Each number is 128 + 24 x the weight over its row's rms, rounded and kept within 0 to 255. Layers, rows and columns count from 0. Numbers have three digits each. The size before them is the row's rms in percent of the matrix's.

# down: layer 7 MLP down (transposed), 2048x768, rms 0.0686, rows 480-525, columns 672-767
# gate: layer 7 MLP gate, 2048x768, rms 0.0753, rows 481-526, columns 672-767
# up: layer 7 MLP up, 2048x768, rms 0.0728, rows 481-526, columns 672-767
down480 094:085091086121132137097112107139128148139163078114147118116154166129122149121127103166146117161096157110166090110140112135108113173177129122097085119112142111136150100081138111126123123118139086123131100099101102192174114113154094141104076144107116130147153177140157114123143168123145134149
gate481 097:126177129146092082181116086129119097125165160137123139123110092146109137130135158149143135104115095127130135125116147152149104135135089150130138126122107155119140114108120112133146124135130143104169098125149121102159166162174198162099137143105100137099109136113125123154143131169126083154
up481 101:125098176124124131137128143113147107149130099101095144130113111131112146110140146155120124138128110121156128074083156101109126114098178136112120136157109107119082129133123148127130137101139140117098149145093108122120111128089092114101158134147158137156110140157108105111157116122140189090
down481 098:145108116136139157096142128095141180129149154114089174159109079130163087115165136113162133138167118178102163130131096156177150138099155145122119137141111122104110092121132102102106155135160107135109126144141140118121136129111167076095131143137096156127141154162100123123103131106134119149
gate482 096:162129157143162144096138069125106142099093147151083139127149172109114141115095151164106083111113108155161147142106103097150085118076082124118109160112132163119153154114151171177123153097145141132117146131141142118112113103136151118113149157137150152148118157147146170091107185119119081150
up482 099:163086095158106156134136148153115111147093105098178098119080097123155133153095153130126095084117107137149176116137139153156124152114100093067099114151146112176151125145114156155098114123130104097137169124102091150137150136161162114109135165204172103137166152156132124064073145068123116118
down482 094:117163125131140172142106115102122099105163109158123136120095137114154086141149154113109132132144107122073120136140154102111119146130123168153132142132145093130069130147132140074091169167156117129140163132140185061157114116120147147127092103135115140153116110120110153170142117148122110155
gate483 101:130130132125141122134122111138125156157096113120167158103113155135118101102131141134084119141146173090142109121088112099170139142148091072109112145127110146163126122138128161143164119111155121104104132160118105156149141151137130122116080093136125112131163137113149126137149120131108123159
up483 097:156154135121152134164162128101151128082157112161133137172093115138107124119155155132139137124124139160101149122123163110112129111127093142088099127172155136103131126098115125148147131127129158122118139096134130123139121141145142184156155135105172094139097158172095139159131075159110107159
down483 100:105123144132132125083149090117127147134125142163157178079113123116107092123130158110102114105140123117090147148141099125131121140139114150085123117115117128103134123138080169145099145135154098131157122125152124122098117135128106154087109116119130104181172097100107082111121116130150106164
gate484 103:147154117137119138103125141133098163095129141112131066137118120149134136097133135140121127092120149134146117142144189149142155073128136133101149130113151094126101121106106145096134138143100137121175134126130100125130132146088120163130100151113090140109143104130105160127134135122115076162
up484 096:136111142154136192119108135123118114130147156134152129112127147112169113116103130117114151114138120142127157126181122115099155153133124157086130106050150135111148117127124174109137124138120111158161168129122178133093071131083123085117081078112123146106086106160136130114136178131070157170
down484 098:155127115137122115137135143157132118165114123117100128119126172089117176106150135150142111096088134118087103124111126099090081123129158134137087156111070103111137138129117119188138101147137141113094096133142131101106133099180161158110155126211143144114120157140141111138106121119150160117
gate485 103:139141105191114123173144137105139116115150131118094102136108082103129172152146086153123087152112136103149159087109129107120165111116110134136161129153141088135165190098108152093117111087106084166097124137146128171137101124123179169125129180104130106159104124123115155099105111146127127117
up485 106:096166151123129129113137139115155161125117121135163172107133133133125155138115128115174132080139156176081134116158123124093072115159131125125080091151122167094117104164136087109154135152187130119111138116130080126107150138099146129141185116187129153077135165160160128121127162141091124139
down485 107:125147075106148136139129145148115130147125109139121129110172118130136125103101116138150133150144145099161073142153156141111122131125127109164139171107127146097115131118137150125118149121162145163134077106132093101110091117130107147194118128159106137140136142135121105149114126112154082105
gate486 100:126109122107124149100170160151121127133117154107110073115134079115141119151160128106127131112151123127105125098165149152112148116122152131108119124095143090127085144125128089123172139130140155131130142124160093143106152138144052110153096139150081121139119129178151119119144154122128132207
up486 093:115101089076120157129119168110149084138129091080117108172139127151157127109111139103109166095140124124111114135113161141100160152145129133103142112125128102157133083092122147112163155148100163111118111133118134147168127097120100099120134122154102157092070133128089158086107168133086120096
down486 095:132150135119134142139068152103144108148146150144111108117114145129096112100140153151181163130121091122164131155120127094139115080139133086097155107136131154096121167158068142120167134156133131117131150126140146141099139129104128104127109126162126113135143110136112116094125063126144143158
gate487 100:078113102127156126139153120155138144116111192096194044103128108108155080133114108137139147118135128132116134136137127150112136160121112121127127078109127122131149101115118132174120121109087117113131154117142119115133153116106127112136116112120174150091121103156118106119126196097157176133
up487 096:153142124157166178161120137130094169116110144085151124134105128124139136128143160131137128130111137185121151158145131142106119120128117148153134122131126105131137094094125136145101178140142165145159162137112116140132140129155135137107086157119148136134140185126127140120157098143122157131
down487 098:126115129128098126142127082096136141129123159108142151116137143148102139108126113156152159181153079167150102094135136095144119128135137145157148094148168109116090103129144130130160149077124088108131096148125194160107112096106125151155129146086130088118155133144102117090181172116112151160
gate488 100:101116147097071163097124190137112102121135111134190131120124125167103126121193125140117118109165116127121136088134160090126123073106101126128139166133175141123116144057159101143091134178115119118108162169121142121120106093084127165132164171158162130147170136135151068158123141170095129120
up488 099:111124076145147094116120094064155124118120092121099132114126154122093166131102112165115151174130128190115095174133061116114151150130102108134105153124121128111120145174132143077146147120127157149134156127172090116157097137140097131126140125141072120119143123117148157149130140119147150106
down488 099:110151128125121131134112117167147158150181124119136101091156125113201124114149129187126181117089149100125118105126145123176148090125105181105138135108139099143120073123125116102130137118152123149143121119139118119155147119138152124125115074125120123163131142122159126090137103143138169152
gate489 103:147114098083107158140112119140172134141167126105132134143116125112081110120133113144114131122115111186137127179111134133145154111132121186124140182181079134103141138143175133140107120157091128157150113100091108101112133110154133134110123154093123161115161104114164099154171163146125151158
up489 106:132151136145141131144141140107116144170089146142150135122112155118160126075081145127143113127140143119092165088125139117067137110149153113137157108046165106167109131106124115108151153121106149132130123198135123175101129186121143117116142109154129107148121150131112139124141119146136123104
down489 105:135158101104103128090155107100148093163136163141173118103140187085162121121106123119167135121126154130114133151061116112134159155138150154165109131086141133161156130178088106141126096122151148146083112115145141153108094127132106148150118123109109151148131160163138118141136138130158116139
gate490 100:154105124121134144078159168087145109170106080177097095085106141114097132158125117121119071134125090195164120086140130134084117136126114100127155145100160112113123146103162134150135102150131080150096123130128098138124144116116106127142133148123115155118141137142144172141126087143135191141
up490 099:140111174137090138172150122143109118134126143124074076118118172101113141123091136119093122101126139149112151160125114138178167126146122125084169139106135152117139070118132098107090126118095133095171132104145151132145145146106094083102127139110138101149151111111088126124136108133142101110
down490 097:129134119136159142132110137100165079105137168173095137148156159132139138142119113081179114125083109111139100110060139131149087105138148156155127163117124150140140087155148175139113137124122099155101125139108148139105113140109105098164127119119117157126160123166122088138133107133136134141
gate491 103:175158121119091064133091091146130093147139126090132098098085160113129116125122133136125155096120120143109206120119098149129084079135125096103142089113120156133113173179135131116160170109127099099099098067136134123129162125179165168114151170161149147123130153141129136132107097121163136130
up491 108:106106121095086146070142152142075152091129124153149117138119099128129145108114152162116127121089135107130132115129159133128149167098127121141126117127174100130192115127123088138101115114109145148141125155085106195154182113083135124132072094152107112132127095131136138146168154158075073137
down491 109:150135125084138118118150083094111156087149153154131114122139110095146158122160108105121105129100154132132070079070153120128162162075154132138106147156115119124171113085134108137114106176131132133170111172117142122125112135139116113136120110122110118111109151119143160154160095134119095110
gate492 104:117144119129133145137113101105113103100122182143072112155112135152129146109110124135139147121118161128161130158139151128117110120118146139086092134130110107108150148155125106128145131123143119136110108088171167092154066106136136089113130156093112124113125132120120142126106117110127119133
up492 101:121135165135174095127170148132140145169103130133117107193143127164128148141159109112114132123127153153131130159143134140131150095067162140135136142096164128141118118150171112167151111055135106126108156120117134151172143186153083149113071119140120123130154132143146127131151106100144121135
down492 104:121102134116142092109118166139127114123131135168078133168107144121077113138139124138129093158159144169077065130121161138177130146117135138134129069122138127159124160086111120137124143118128155102159154091161139111140098128109128143094158112150134104139122123065133162169139201152106122086
gate493 102:153155156115125105104145134084108097136100108127115124153184153143122146164148130094169119128157095136118175160133126124110124168148109117143169099071098107109136140150131148125159122118129138125131141138165106179073117154105174127119125135125153119108132093120116129155115123149150130135
up493 107:144134164142164104129171108148117130117121112091082110099125105095143125124175171141151154131096153147129165102122138132129142156095128105107114122110091134142132131112141165100135106144140117111087115128115159125137104141123127108166155102146167164116172134103198109118092135138119147146
down493 105:148088141116124121131119131162072146083159138127088117111113111134143165155120096115161111107169151107143135141168127094085166134141124123127107110122140131116104145167124114086108181101157134121150130117164220112116104132148149121088128097144098141124128119104129117105163164177124152133
gate494 100:111089138119162124136118119159124154111126147125124099115140146095135123131149113140132163117149108115103121115100112131126132094180121216120135126123168095140110174137139135143142128103161082152134132135124094121121129138094136159110188160120086101138099125154134138144133111139131144157
up494 096:173166132126139148100148156132129100138103136133102133149150100131155142150127063091130096128100135124130084131135134124163108112103174125118161147134113150143091115169101118132108129104093107088125118139189136155116090153163082121124117125117105119096142116178115123101122138129118117135
down494 098:130085121121169160128108123146180145142093159145145144119155145101169146160099138117102155117124104114138164058155126162117118130181123101154135088102099163130172200100188174140121125129151124135169138124106109112111088061141109156124159109105109143137120101128125131105110132176117136128
gate495 103:110133109148145091115113135098118113168083147179121147134153126117105123154134159136166155159129111139146152096166107101081116139116122140138144146099122128101130136139086142136160120128108137120105141190123142148146173110164156114129127087157113108117171142159134116134103160157116143176
up495 102:140139134114098164136126151134123139152057179145128130131134123113150133100123145109124146204137115144119136116148116121126128123078144134090102098122094127129120122174157117114110173111112120137112136106137139118133148081103148156119116086113089121109086176144092144116144150131111106150
down495 101:146101172107108142176152132069149125114117061150120105145118136128147112130134087115135097121121106130148114119152142144141155095103116106114107133091122095136122119112131143124130123083109130164139147132106141171092110087116118169164121134140113118140126102122099119121119149128130104151
gate496 107:115127144105161110129139154108134102170130142161103181137104090088141090139115099135173107101091142158124156139131108125147152110082144084142166216158132139138128121134148122127140159083138122156082125123111110099101098107120141095098114096131111104153086120094127135140123135145152150138
up496 106:134128148115120117159111104136134091162119122171109165105121136122145120134174108149113059116129124205132137181113070164122130126141100126168147147153152131128094120145142115132128150088115069159132107142115122094113151073102112083126160138101154129132137165175125121160093098113162123132
down496 107:130082143127142145119152108120167113140124144140096159111118155099131158109116130145130139140112154147086095114134090118125097113118150162108135134026165149100138175111096108129159122111169176075096156125122102103132088100132110145129132122117121105122112129082139111121154143129143153141
gate497 095:145126091166152116137099140111069128160115155106110126077120132141089154132129150091131124097122125112138124127114142148129064128125145111131144113167109134143144168120127116144116119090139144138102121143097154085186159118148179157150120088149100137137142082116131106100136117126131125082
up497 093:134133139089108108132116115138137128091125130056135150148130121140182128107133114118133101146122124098114141133144133122141142131123078126133094180088138125133143144101144134142130168147130165171081122128131093189086165113173160112141142139119124140148113157112166181125120109126107114138
down497 092:119127112113139127152122137123151097121116124081115096142118172113117132084097130141119149157121129146146096124102149178151089126130102098121117128110119134130118143148103120148180096128121117156135112128104163100153171157096143140107142106096137096095100148131080110080158149135164083156
gate498 100:121132149114138110111126156152141139120120107136158111129142129109158090104096130085121169139137133138135144144104135095084161121153117115117120137134073100098105114105136126148094170186107133148124134143125136098126108139122118112143129112193111103117128104149104091141149140096118143117
up498 105:145121124162132157127159120127117167097115129126118133129146107166156100106125110127125164137098097152083100117101125141140133105111115157151157172137120112127132138153127121128139121170118159154142176168112136119133119125127159126127114124176135161120141123148106141102087087110071118117
down498 107:119153118123124106155153138137148160139125084128129144089140143125113155124127125114143121149148084162117093122089134115135118143121143112150126163153136153134096124168135148158134123173130097158140090106145105111076139069177093107107141125134125119121108107102089128118136149118113122145
gate499 097:125095125109134077143107113154116110114148103175109116110126096163090106128111147108193132132120118137152103116123160098115139137097149111105144161134089128096119115162078138123102125141157122094114126148090156118100120091098123122141139120101121111095104098136168089174121113123136120132
up499 094:153093087146137129136088105094125142143159144158160119150126178147124118132152094114149092125151077155138122139114090159114115126100122143147143102108120114155102097125113110137131120128152112179102148155128119089122104151126131148105152123139152102144144114113138139111129114144142117140
down499 092:107071109159103079116080120132064159129154150103128117158160063134158126149175165146113150173136143144104124109137156167138108161097116140138141152119129132126111144148100134143091130129122127105145125094126141077082131155117138163094178154143148157105072107084141145116156102158141082093
gate500 102:171124110105151088120138109117124125101102111080115112165162142120066138112121105099150139124119148174151106131088139121121130101125136124147138101104103147115115146141120115141081122143128120125133141097099137151154131104102161111100139135102140138146128093135143082151131107134171102095
up500 102:179124148131091139103134172110120106095113138091099132131171120129108098096164121180145108126117091162122117087136176116122108120119093161091150118160121130099169128133155173154101100109134091097102077114089170117133135095128126096133124207150163129132142133142149142152127175180120114102
down500 099:106113149155136084149138136083170107102120143115139127154157092079170100158115156172129125122117165106112176125131148075144120095135101142144136092074147173118127113135116105083103085119128120148107136133141157157125140192136111132150129139146106108126139147119137152088119120132156132127
gate501 104:111143142168110155123129103150100137095103119145134136150135130116078119096105145119139113127135179131104116119101107123123075145151103068148078159090114112102164153126150138111141158147132094135135120123091083117115160084116158125135154130144109121142138128168115151122121153130135142130
up501 102:153099131137139124117142116095142124124116126142113111129074163120092140163165133142120164115169086125138158108156078132123174108156135059159121118101130074104123129104157132121096128109103088106134163084158130169124103117123133125099138175094141107139132123135139131106120118117139140143
down501 101:128137153142121150141159145113160085134103049137103137114157139173091155134175165134127132125148134100112122166159160159110124133108134138088123159124121128155138115119081162154192152109191126139176115118129117087128094048148126130134119151164124154112112146151125118082140143127134144146
gate502 100:082155098133119129101104146124125158050112153167115143099118140133113125097105105140152125118143200100156125114111123126112140134146138143113120101142130144147060063147147130146110142102157172180119191095110155123134087129089156107167133157125144136143141107145129119096158119121165111154
up502 101:159129158115139131127208101181136105122178139156123151106153118132157164139103121108117139115110119167098146118140090113147142158183147096125118103170120136144125103144067087109134116113098151087088103133157106127112129147133110109108128148085113187163134115151087163130142138111110118167
down502 101:130117170124081102131118154122094136160150112141099129120164122131134120140127137151097108156119100142103152105156154114132138097105075122150135150157140131152072144120111102130194146125138112133166126147113093154109148136116190099118096107124093170127105151153133102122091083094115171181
gate503 101:160130128147126134124161163089142158143135130117161124161109136125125153138106085083068131071135119073134131124105125087091166105128137099195127164147176103147092129145108160133138146105147119113165150138129109119109131153130131143169114121120113134139124140122085106127162093149082135157
up503 096:115130150173136099148080134128113130113080134107144128146172122137139104125094111159138159130095119119112137118146163133147139138137107141158136127106157126159119167105135106113109114114161115129126167164119118162125138086156112124105119127106136141110094138133141092124094123172097121160
down503 097:184144125138123159153125087118145130105135093137142155151162095127139066131123104168112092101131132115164116166146121101102105123167116145135150123139117151121157081127134151083138081134148093120124127108136119125127129116112138183148088090129159108087132081087157107198093136137131162106
gate504 105:112113102146115146130142170121106111093093137156109106089146069096134124116143157122136175121172180141113150095132096174103140146134068136127146141149120150122134129108103155143149088139124120123170104124126100122146106073092165104126110155133121110142105152103112126159150131121089122145
up504 103:104153151121114167161130129118119125144155154122087107137150139121113078097149090125101092145130105121131136129081073128134150115154113159142136155115101121125120150155144140132137068142085165083134096150160136084152108097109096135131130154085171157131113150119094089120154199128132131113
down504 102:104135134168128118117150144124140098151111124115129147087126060134170157149125124159152136148102110121073123137164171111154120128138101122103174143109115113110147125125156162121164101104145152133156112132110133137157121099119116099113151175122095124135117149099111118108134121138125198139
gate505 102:113152109128124099112124167139118129145127129136133122120150086101142163102111104104148102147183135149094096109152133093175136130165117187113133159113111159156113178105123105124110161141135127109146171100081087118133119151157143102123128084104086142154099154135140087107101150117125120103
up505 096:119189141178185153136139140120107143123127127135114090140137116155127117128123132110109078144082135123142118109136125085107187146160112113098104157127106154110123116124120125120082169106135137154162114137080122166123073119139136126125137111144096134109114113105144134120116078107134161101
down505 095:189081114136121156150081126132134140153123113117118093078138132131123142167073157138146110147108153129108148102155157053137112155160132155105164074170096098148054144110134077137090137108107151081136149149127096131113109071131093114160109107144160098163102116132165132125115137126107165121
gate506 098:139123145108146139068196151128172120138098145154136150166108126137130111117133114109154093105137141132090160100086165167140117138159154132145144109116129138100142169143132129136157105114113176122138150126135140142125148149134157135142132118084125127098157104085115110109140120143140112141
up506 102:083127156064133121109080064120116134147117109151105130124097154136145102125118142120136135124135110109112094147133139100109127114082069119120119141113135135104085111135152105098120102131110104136112137128145124108128133131146104120160119119137126110173113112122177131133106147161137137136
down506 103:135107083104092095143116122113113092116153099138165121100123128163111163140128092133145167093071126130126077139132120150166183110123092146120112152137066101127130151125121152096088135107144154115112115145103108141144178109109099121104152100114118109133102141115144164148118133141139112138
gate507 097:173123130086080122147144121138089079130114163112120108151152112160070120157100111124164106155078118125154116134168129107130101143141140137135107160161119158100181173068156143133150094143159072153141134140126152149139125119107131126174101174124130097171071103142103133121131116196138144094
up507 104:092115040141142151126100168123124157121084123085128123105157141092151093119129143113136094128111147150101152146128143157107160139126121129145153169126138134155097124144148121157138128114148149117132129121130054150132121135161138188116089112102138131100131100138122125169177158136131116126
down507 097:098143138134116120127132165137095122119092127129114097128126107117122141120123112137139147139111124123098107117133142137136159113168116125147156152097123142139184140149120080153139122110132127152140103128161121134127127120103115140117109123110134114149165137130114120148136117152153093094
gate508 103:133120136130123153162178135149162087140114102078076134129114157077169138092139137139144169138130127167126130133161147176150116141133104160117133144174111145122057111098119110127097085128104128146111145136126135127128141133092124125128133120116144145130158138143169162090138147123153108119
up508 115:132146119125124107139127132119120142126109070160153108142138221156128145128145100130152142147091077104118111125115126091141130114145156100077073125107103132119147129193080103126148150189131140104108065080142134129105133120123112141131128169166081147129091155127075121146092133106112163129
down508 112:109107124089121159106128200148127113151146152167147131138114152094163096119156121111117149116132121096116141143107145146125121146137144127138159114125122115162100136161130126120198150127146122130123086124150172122120121115114140120126137148186134101129124125129112117053084112119130114138
gate509 097:153143163094110160130143104132131105113096156116138126169150075117115135155117134102120128126140169126112100157161147148118120160094107200134165091134134132100081110149150097109156095107128114111120115164122098111165150084111135149171103148054095122146155110120151192135131201112178177133
up509 092:131091139127094160126106144127095148152148160104113184121119113084112135126128120117168107102118155163116152088128108111092166094179108099132110121134132142135113130124155121165122138106118164148110131096115134138100130145159086142120136119126103101138134085137116108159138129083126145142
down509 094:134114136131119102098102125167113136132136095106138165135144136102126094134096113120109125165085115120087118089108134100124131120132131123130151142096126184129187121146154122111096121096158116139168168125098101125147172127128106086125117175108106147140077126121117084142147174126148114081
gate510 105:110133113096085078084136101110135145162142141131125142114139090119124070106103154096138145089154159170121120106091161126143146167150137122147123175135150142179117138160121131188112103129142132104152166123119131151102127182106132097109111075122142139164180155126164170110160160095119112112
up510 103:095118120125133102110114141097120132154145135128078092120118077152117123155110148124112106087112128100127114135158123104120119135123115136104154148101153145128160152114093108160150107166126149110147144168155113087123154092113117121122143086140142157204181102162097154067172103154124093094
down510 102:128156121148105141118142115117109107156134110118194113093145105152120136139121158109133112123135159122140168146105127113192171152139153133134132118110165121144143147172141127127118124155159169092107114184076124138104098092119107126123107120118134160115108124115139106101135128126135119128
gate511 102:154103155142148150119152115145144121138167113151130138199138151118082132136139119133151127149126139085097122146158124156106138139116101128114176134112122142133136135164143106108084111129125109131109089131156150113143128102156135123140154137130120171126168077102128129173114124173101141140
up511 098:081124149145174146101131191082097128134141136111107175160147122114114139140114133109159122133171125131088079124182121095128155137119119101121113144153084146110113145138116154181145133108126110122113140133113142124127115124121121146128118167145135137111157109123126136147155154118122127097
down511 101:128099097137112132132125154096041089109083109132150116104111134119152129075087144147090119121102131135154130141092108168114073147094130108134137120124182124125132093083135160121159166134122106134107154115055150129137095115123110132112070127124119120094092154130126102117123078130155135169
gate512 100:134123093131128109119141085091101111143141129112125132140098147131128152155117089106120134156153151063123165141095095160089084167119183117100135137139093156129079112183132109141147134137106118112141113117158086122134170111099126136101145108162145110166157136130115147147107129133152127125
up512 096:143161135107147140120120079107144141130176122133103090128132165132078107146143135122137098120131154111124088123094167141119129123102168106158101111151094175098127119120149170133120096160115136084164150141099127097154108145129102139113075143143120172133106109107108129137149124079130139116
down512 097:132137154140149127089135126098163133106114184067101134110125135123110134157137121140133118088102165145074101139124102133147174143123098083146146153132152127061121131153108142068137165119097134136172084109165151139133124173057118169145105108132097138113133104099118129111150131104138143136
gate513 098:122131151155124181135121099157132179153182122100166149105116118099134141125116153078176107130140109107112126127168130077112135143078093109113109141122106109125134165168108091131151104160088120123110092173118091158122147160149120098137181154135138151138145123150127139091119124117133135116
up513 097:107132101151092100151140112124114098151137144131168125118131105123132162109170146106113126135133133081151130145159128097118130119130128121141147083125123167127158142110117107173136098113137168106117084120139125123135156154092126071156110134111134105166130136137112173099113134132092121122
down513 097:146138118128058128126131085114103154098140097146100121118147095123131092140119135166128114146137108117113123131132140108123123094132135103123114063129126118156133143142133144123146140142135096108126139127120143102150127095112126155152081125120121171159156098106149144113143137131150147081
gate514 101:173111122119116102084131153130106121134132145126127126172117129119120120093163129091183085116157152106068127142119095093115106138152158113112089137091124153113136126129177069121147135157154143143111145135103138127126092117153132137140134106122137147132099172151076120146113113108155107107
up514 103:125106077128138104138145094081110139126119183131102102099137122118128131108122106128102138216156145151133136128102143130132132105124123132133186090177145101135153135131118111108147161155102115143126167110148128177100115129133114132148125134196121099114161086130136143085143129128143110153
down514 107:117182131109133117124134098178089116140116145068154122117156121108119093095129128159142117121105147118153142156135130158144133118135098136105108136073136118101094123104125147162172107124114091150115118108154146103096118145131134176102168155151126149153127114137108117140156146096126077117
gate515 100:121152095100135069108129165120115105103146131099113123136155090116113142141049101122136098100110173122087122099153105093150133104144141120138158097166143104140110124143143174090128092111144127143155125153122114131125169110135128125128120121116156150092110095075124162146146133145122127076
up515 098:205143120144136123117088158135105118134136125102161126147141159097122114140138119135132125147129119123179100150115112148107124147110158123084117117121156118163131145155191104126145088092148129166145158126138133155124104121152118121118125133136162165151118112159121133120124133155118134123
down515 100:142120129205117136137174172088160139099138120105124097112128105141136136101138099104111097163124119145135163133111144136099104137139125093123106145144159111119161129130160141146121112080149168149097141110103111110157124132113168141141137138137153192092133133163130116092102128136108118155
gate516 103:128173147133132123152093107144145147150134152127108139161110138132183081144134143140185158138093100121149107171095129130179118144119120099143123133158102098148141134112105114128129147171159164155135144094098131105135130126102120108160129131112153135128137132122142082130141153163155116111
up516 098:133151127125119137161150116113089160126096134147101096122111143126116095129092129142088105105076116152199102079161141131180150144093127160161102121121136122131166139114139136090129133138179167150095163118102135098117121128094107141130139145104167097144136163134118122138158111116110141132
down516 101:134106096103131125131124122095116108113148116170158158138119104119108148136126131153166177097116132103144116122135150073096133098135139135151138108121132122138140117104125127135118153094081165127120109077108103089136112133134144150090176155125153113119121140117126135138162173158141176130
gate517 099:101140135164146137149090109149110130142084136118143165139147079140125106140130130097097142123151184128124107162086118113139105123118111110097141117134133141119158120127107127141111167153129144178109131126092123140172119117119137178109150139107135132095102097112102175109134143093124130117
up517 097:121110112134144087116146148154132112132139150119119101127127151122145090129094135131156134132136109082114130131150113137137142146114109136130146127139103156128107136133158136096146130145091128160145144132132151110101156101118161176126149146141161134114143123143148142106095144214157125133
down517 099:111126161095133125150132151126084094106165159100105115114133126153143112110132118167088159133104133116132139131116162104158079080118141149138124129101127110124120121155199119118153105108070107142092117140108118126125149117138153152095134104125139103150133145148184151128129116135158107105
gate518 106:126085094086111198159092136091162102076137075129122113105097154135140102105143105121152138115115130147134189161158128110133101162132137158122113118145170134158152102181114146163162125137151140128105140133107143111117110090109114116118085107119171124162092089119113132129138108120131131154
up518 102:132099099149114174130140125122110145115145100123134117110098101099154169142108143124095096139101126140125143133142124156146139092117112119136124132116122127142125170126132074130110164126166143105103168139115102119091105146141116155060132128108152133117128149138111110142166093107144142177
down518 102:140129103128122141143110122128133106116105104121145148124084118174126097126117133145176122118157121163128140126170084127166132134138118119168103174118162122106136127114127096166134159140123161111129160170144141093128092152137152140154144104131118130152142180130140123130152149152133135093
gate519 100:125145132116176114144134074140109125104136132110143085069126106110135134166108116116105142120151108114142131112104174109129126174141126125162126177060150082137126168134134106120100127134123132138129108112138132096150121143096129132085133168119116153121179127093149121164142158097185180146
up519 101:096090144134158125136106146093115106115118137170084076157131132113132095137070129095134105161093125141176124112112128080129110157132102102123107095158124109087142126108100128114092112115124131158081134125129120181107110130102107100119114133153126141094091129127125127129138112142111141137
down519 101:134119144128102126121126126119110097160098144135108146114090106098155160126154087125135125093132121077110113129152112136126156129083158143141111130135097154120134151112126133105110142120139125145119157140135090111137111124123139117101146172149131094125138083137152106133083122131161139087
gate520 100:151144132113131096084111136109135141127100169117155153137120179190128142161126133137124125116134166159168121125142127179077110139096113094087148135099120132103120122109142111126162171137108136115143108162116142121122149119119169114114092131142112159149135129150158135140151141111166093127
up520 101:165131133163110095137112113121123183099131144084146111118142132130170150150132066124142134095109116152131109081134148154097127146094147102136138156127161134113135119182131118173100100126156143108131157108138098118131100122161107105127147105171105075119110128111149101110137132136099122098
down520 099:102166120143111139134130118148168129107104153154139105106140146159136115141110137135139150116138096140128129120109116138103100107137143130116119140116179150131081144141125139093151124123120133129137127125145148095136111096147127139133175128170129104163094121124126125147082188123144142133
gate521 101:121153132107100135126155128108144097153160180109098134117130101093101102129109085139142094145101137178112078101147112091097128143130137109119119147143147206111118120158148118119152105116112120107149094111108162123071180097132121113101126140150162181159135119124172114116146139093129146128
up521 096:125115161138121118081187136117161097143135102151076065099096119150164111142140180114131087109155085111111144076173146087115128048140094109081136150144152182096107135129151153102122154114146124109139162122126141145158122153108111121159137122132155123123144104151116160120164141091100145155
down521 100:120132135107111133116139129135103124157092132151121141162120131162118121144137115126128130157178104093110129125139154077089130112129112100147108109110121121110090165144200119134120144131092132116138147179123117170139212172136135119146143130121148162146119131119123175125205132107151113088
gate522 101:123080153103115135073163137090155109112143124146142124127086123147142068153128112146116156101097141185097110130079151149105146169104115110133133133104122131152089144138097112093157143103146150149156150155081106116156115106106164149104132115182116129152105131120131138107161129128081148123
up522 098:141138117122148116149052117178065102151147104178078107136165155158120136136127105124112150134142110053115126147126143080126154080141119154117160153142138087113123186163101127100115098135171139102135119124106120113132114141141149118133115165132103113134143116163143107197149149140133112136
down522 097:121108124114110137096141102124177133106147143139156164135099125110091155137115126127098144142112104152115112118123124109154106112103169091137123119134126111163118108155114107158134123122144082105156087132162113108194142133121164133127119137122079111091101094093100122110134144115118118065
gate523 100:072136126088132180106118149128132159130119119132131143141137132090088151111138111114109125119135104155142124128159109096135092116120098120108164128154132108092130124087108129116106160148129104165112118130171103111154096094145139121134147112132125129122152099160134119108175117129096132100
up523 096:174116114149137150117173111174133105145163141106145127136119119127081126148118114136140127127104104151159145139088092164113135104110118134092138113161129113124176166122136126128141156077106123123109155155141110149131110141133109122073139144175095137149129163166127127124129118108126135149
down523 097:141121130141116116119121101136076184147120141115135096129103141170148118081102104114080089110104119132119144122074153175175114160084145071159116111123120112095123143114116127128143142143088108091094156105108135123146140112098105137142113146145133130129087085162153105137145124108130129162
gate524 100:140091149134135161191103131098115112140143096129098125132120126128120115087112108152117107132135142131179140145106161128142131149137175126112125155129142142129152147097120145086122130116105098156156113111125082140075127114121083126111158157134107126103103148122148142103137134154126149117
up524 100:127103139103126149139104128153126117153195144149130076149149136142115135090166155102139127115113121156134125141132111098091108109127105114135099130134144138138144132101141138122089082140165094114126113132100107119091105157136129123108102129164088118114121146130114105115156091100113165151
down524 100:174140086117192156177139124137103130063130139117106140157087095108140097111153127091167141119128109124141156121122116115130123145132132136099122129108107144156161135114074114141062127132080144118131114138118112118094137117149057131112110117112154155128137158136119081155121135159121141092
gate525 101:116161131104117085139133130124121074152099107106125152160134109156134114115117143131119091133141133136172150114131134113152101152114157125151167123146165163125156118137108113123093112152155101144160121079129133124134130111111152139165184133105138119178120147099128048137104117107135061137
up525 101:139159141132124126129115188112179127152142144149139090113120128145149111132131106085098144131169136127097121130146104170125153105101109138102100123119124119081133111130144116139141111136109103157170140163162135163106103152133133118101130125126107126133138141173138148136137123124141053129
down525 102:130089123176105098119118157187103128111140130106116142094100131107169093101098121139118141123112148117122115103133133179142093109101119115109145139134146106091144107100109122088152126106130149121121162158134107109146119121122141147105159144160138155093121138148113110154133084160143087135
gate526 102:107138126147144077123105137132125143143082158163166107135075072147176118098154065128152149129062155126162111138138112161125153142111097142072094121173137127100168146095084126120151165148138131154172059153116119134125144140098135115115163124124115141133110113136179143130082151107108096121
up526 104:137169145147113121151146128123155152149134111086104123114172129136108118118115161125123137176118106170090178108171091093143135122133127120136131125100105131131106173185153155101092094158133131115117144178104111161127117081144149134098090153088129118103131196111149161092091125150142131144